config.yaml
num_key_value_heads: 8
hidden_act: "relu"
norm_place: "pre"
norm_eps: 1e-06
positions: "learned"
bias: "all"
lr_head: 0.00528
Each number is 500 + 40 x the weight over its row's rms, rounded and kept within 0 to 999. Layers, rows and columns count from 0. Numbers have three digits each. The size before them is the row's rms in percent of the matrix's.

# down: layer 4 MLP down (transposed), 1024x512, rms 0.0244, rows 167-186, columns 0-63
# up: layer 4 MLP up, 1024x512, rms 0.0261, rows 168-187, columns 0-63
down167 104:514504494542508503502540514470457423551560416485434419459474570529520488470498422496522548458595450548552555420476461495479467460562470529528539578494491499511423597538473449517472528519464503
up168 110:450481499554478507515518523532547537494542501460449491478484470457447470471469449468438496460501501473584505538469504542509557572550584541403500494509410451498470451492520483484566467511492464
down168 120:583487486447453417515482443475522479466530501538466584468466538507497530472522578480469488458509481499456482429476524527457483508492472461511515472572546443564541499514504565472537495558478487
up169 082:520526467492491511455477498592461525547568495537525576539586543491502510458514461474485449517498548503516422404437519478518502499485437552529572541502466506359545450500543503458500493548526525
down169 071:424480509476512520428500509430486513480498505485532509495395527479476422537534525512488477484460477462436550535551462518461515476516536464529432457440498556537515527444507505508506502446445498
up170 108:525503534478493603486508472549500500557498430492474444547520550500525504479481446392518460560460430492498458505519501472533523570492509515474542491494543546486502592524472540521552549451491573
down170 099:492551441488423490468474418484496494567404540567479521486409478545491466521573479575556481442522412518470462473537522414510521461576497471486495469517524528488513479465535526529453446451497483
up171 104:496497424412472585393476496427474519471490528476544506539485552453434484555443479536516560482560488493566451472504428581566502515485510421477491567478516405560504471459457518462471525472486439
down171 111:526535530528507492496504495460525501528510502416502533496485544477549465595554566441511439554482521472577481469507498526556543499490497552557547521507451499542513490505503409463495473519492542
up172 104:490511509509468617478434489449456523520506521449446501526482528479544487531492462517562469502521488505510504497440483535559514464579564434546504495429512494502484507513527453497457485600524516
down172 111:471489491527490508546504589481521490480542559526554489471451514468486513443441536455485456539450434503469510503475493549497454481557529495560554439549578493538470510494520569440515523451582576
up173 093:471455612470520469464485501500496477512493524495453487499518482446538537469441466499558512513539464528546519520532462470469480526510540554521543512491437503403526474501453494468489460476542403
down173 091:527517504503506552502537538483522588461475453514532553363527449478591525501489395549480464385514493525481426518466471563527483527445473513525466502560488498516473455539487453473448464428467502
up174 091:506462502485542480504523300539512432551431506556484493499519540472529485496449486512481535518531545499523503490556516515509506462513496517535516420408595514484475494483442547535514505452469505
down174 088:462520516494577533555553455450485557500504508490505501468623496483480448491508483526523456491564525489498445516501478568487500522504494512488526521487457458548435494517472497480483491500537499
up175 091:485513497523460423488526494450498522491504481467422553534501489459527475473541491446422467462445498506447512417495506572535522528432528482538562481524419432475571448560507604506533514517513495
down175 088:497500485441545519507492531509498464556487492550497433598426482477488472499476468442499498560499504510477545507492472463507428441498544491535541532530532500562506502499535445562525526500549587
up176 086:493518544483480493521462453498541517553519474474451488469562500430559414457498531465562506536541508478430469452544487521514571475483525487534502509438510440455482519491507597505538530517515440
down176 084:512557462522435568491510447508494553528558428469482476435565477525480424466523505486477546555546472487481461480526484611523463516531517537509482510501501522528475513525529517454476514494501531
up177 101:546452478521577584470480527406439546548473451512481495533527537632454554525541481512515504544460474498513496511498518516508522515474533546454530473427525512475456540457459518502502432553507558
down177 105:529510482540455472559436537506501418460482506496520500480520474473529491553486524500493494452576498475503511470491509469533531465484536495467478459501505481488479464535505494495546532467444496
up178 096:435503436535519555399432459512451422554527512553488490534451531579497432494531485493549487554495476450552469543439464578483514424539512509503489562453538517466536522525513561472509591534575472
down178 093:514547575547485510504525418509536440486514540481547500482479393481434525497448431450495528465567462518461502546449440570555471444502493527534528493566442443458471539538535490421494488491536422
up179 096:506470501545489487523513527451502532462427485561490563507497547455533522550499467416477501492495470484470510519489529503490537495550493537478473570486516489459513611466491510484560497458547414
down179 096:504616555516508537524563544477505510560474520512551470492474448472527539523539522486485421489495521516468429474469515543553539513480445505502449504491408553512566474496481492413414457507416454
up180 095:494488474494542498482444499463534427532466467577480567558476551525496508509480524515448485551511522527486500453535464483455506478531493478445476526478544437485537509531499470437498465459536506
down180 096:497418544406506463501502462474448540473552531531485490540498534484455534495465531507521521477512442500502511422517497509513518484522547486499506515586527530556483396452558526545494465405499531
up181 111:491488560524413509509486508480455513501532478484478499532526521485422540480469500462442571581554534524479510507548458509469502578511561529493545494411557498479506473470461478471511522506516445
down181 119:485518517431547435538530489565520500444520508480461517453569464527452507551581508507451460543511437476490536476527539465482549611466548429542455557473466432527438455473454473462496495473460515
up182 099:544485422578527452514499513523479434536545458500495448452530556567521475465498511504397453582511497474531501494517500518505526473473468519538495502507540513444377456550520513480471510505489510
down182 096:460518530563476508541467478523453569503452523526436525493537471472481560476553457394498439499463513528525512465410530499526509494473464463485460553510478443476567498540529511407528521550515454
up183 078:522511518569453433497504459540473483623535455517431535482491509512524479489485437429488490500505488478489512549451542521480533482543472505541579477581479616452519487572572517461508530523556537
down183 071:485483523497509537495545608535497503423409496526528518515482482528467485513446494475503549470494431480490524385519522491512476486475555544502470532479523496588506518488472516462523504540453514
up184 118:369503534500508581551425502465449478472487475510471522508495472441511532433495500483509493595487500469482495535525452490482523450500497487502529520529460476443483509543522542435543511466544505
down184 105:504515493514501511448528553512526509525500538554477491503547506470507517456514521497519500516524489518461541492522503507442544489481524536515472557453562497502420460564511494498577546522487486
up185 095:537461518513412481492489514483470484524485450468517540574489503529570526536521461522508500444486485481443477426526496492542501509498536469514505529476448467489526580461371511518517499477559504
down185 093:566534496498442417442476538473502524533492502504582475484506449534528510451525548541571567479517512518510508485524479457447509526516466423461468537496533463494445523548483530442508521520549539
up186 092:551474583446571488534575534461553447441513495489499477484670501520525576508544446497454451417527517583514498433524462515523475501517569449456508502445506438517503501534493451437443454518492541
down186 078:513588457534494477429472485522538541443460507506537539460388534511445485497499508504449538437515488516514461550523508496507533525523542496525519437427524534507513503521501518475545518527556478
up187 094:542498485487452460452492527515457499535492477511535492538521465508447560469500561504597562489505537511522453429469502561442569569501564502425510544531498505438495514457466575449473579553609463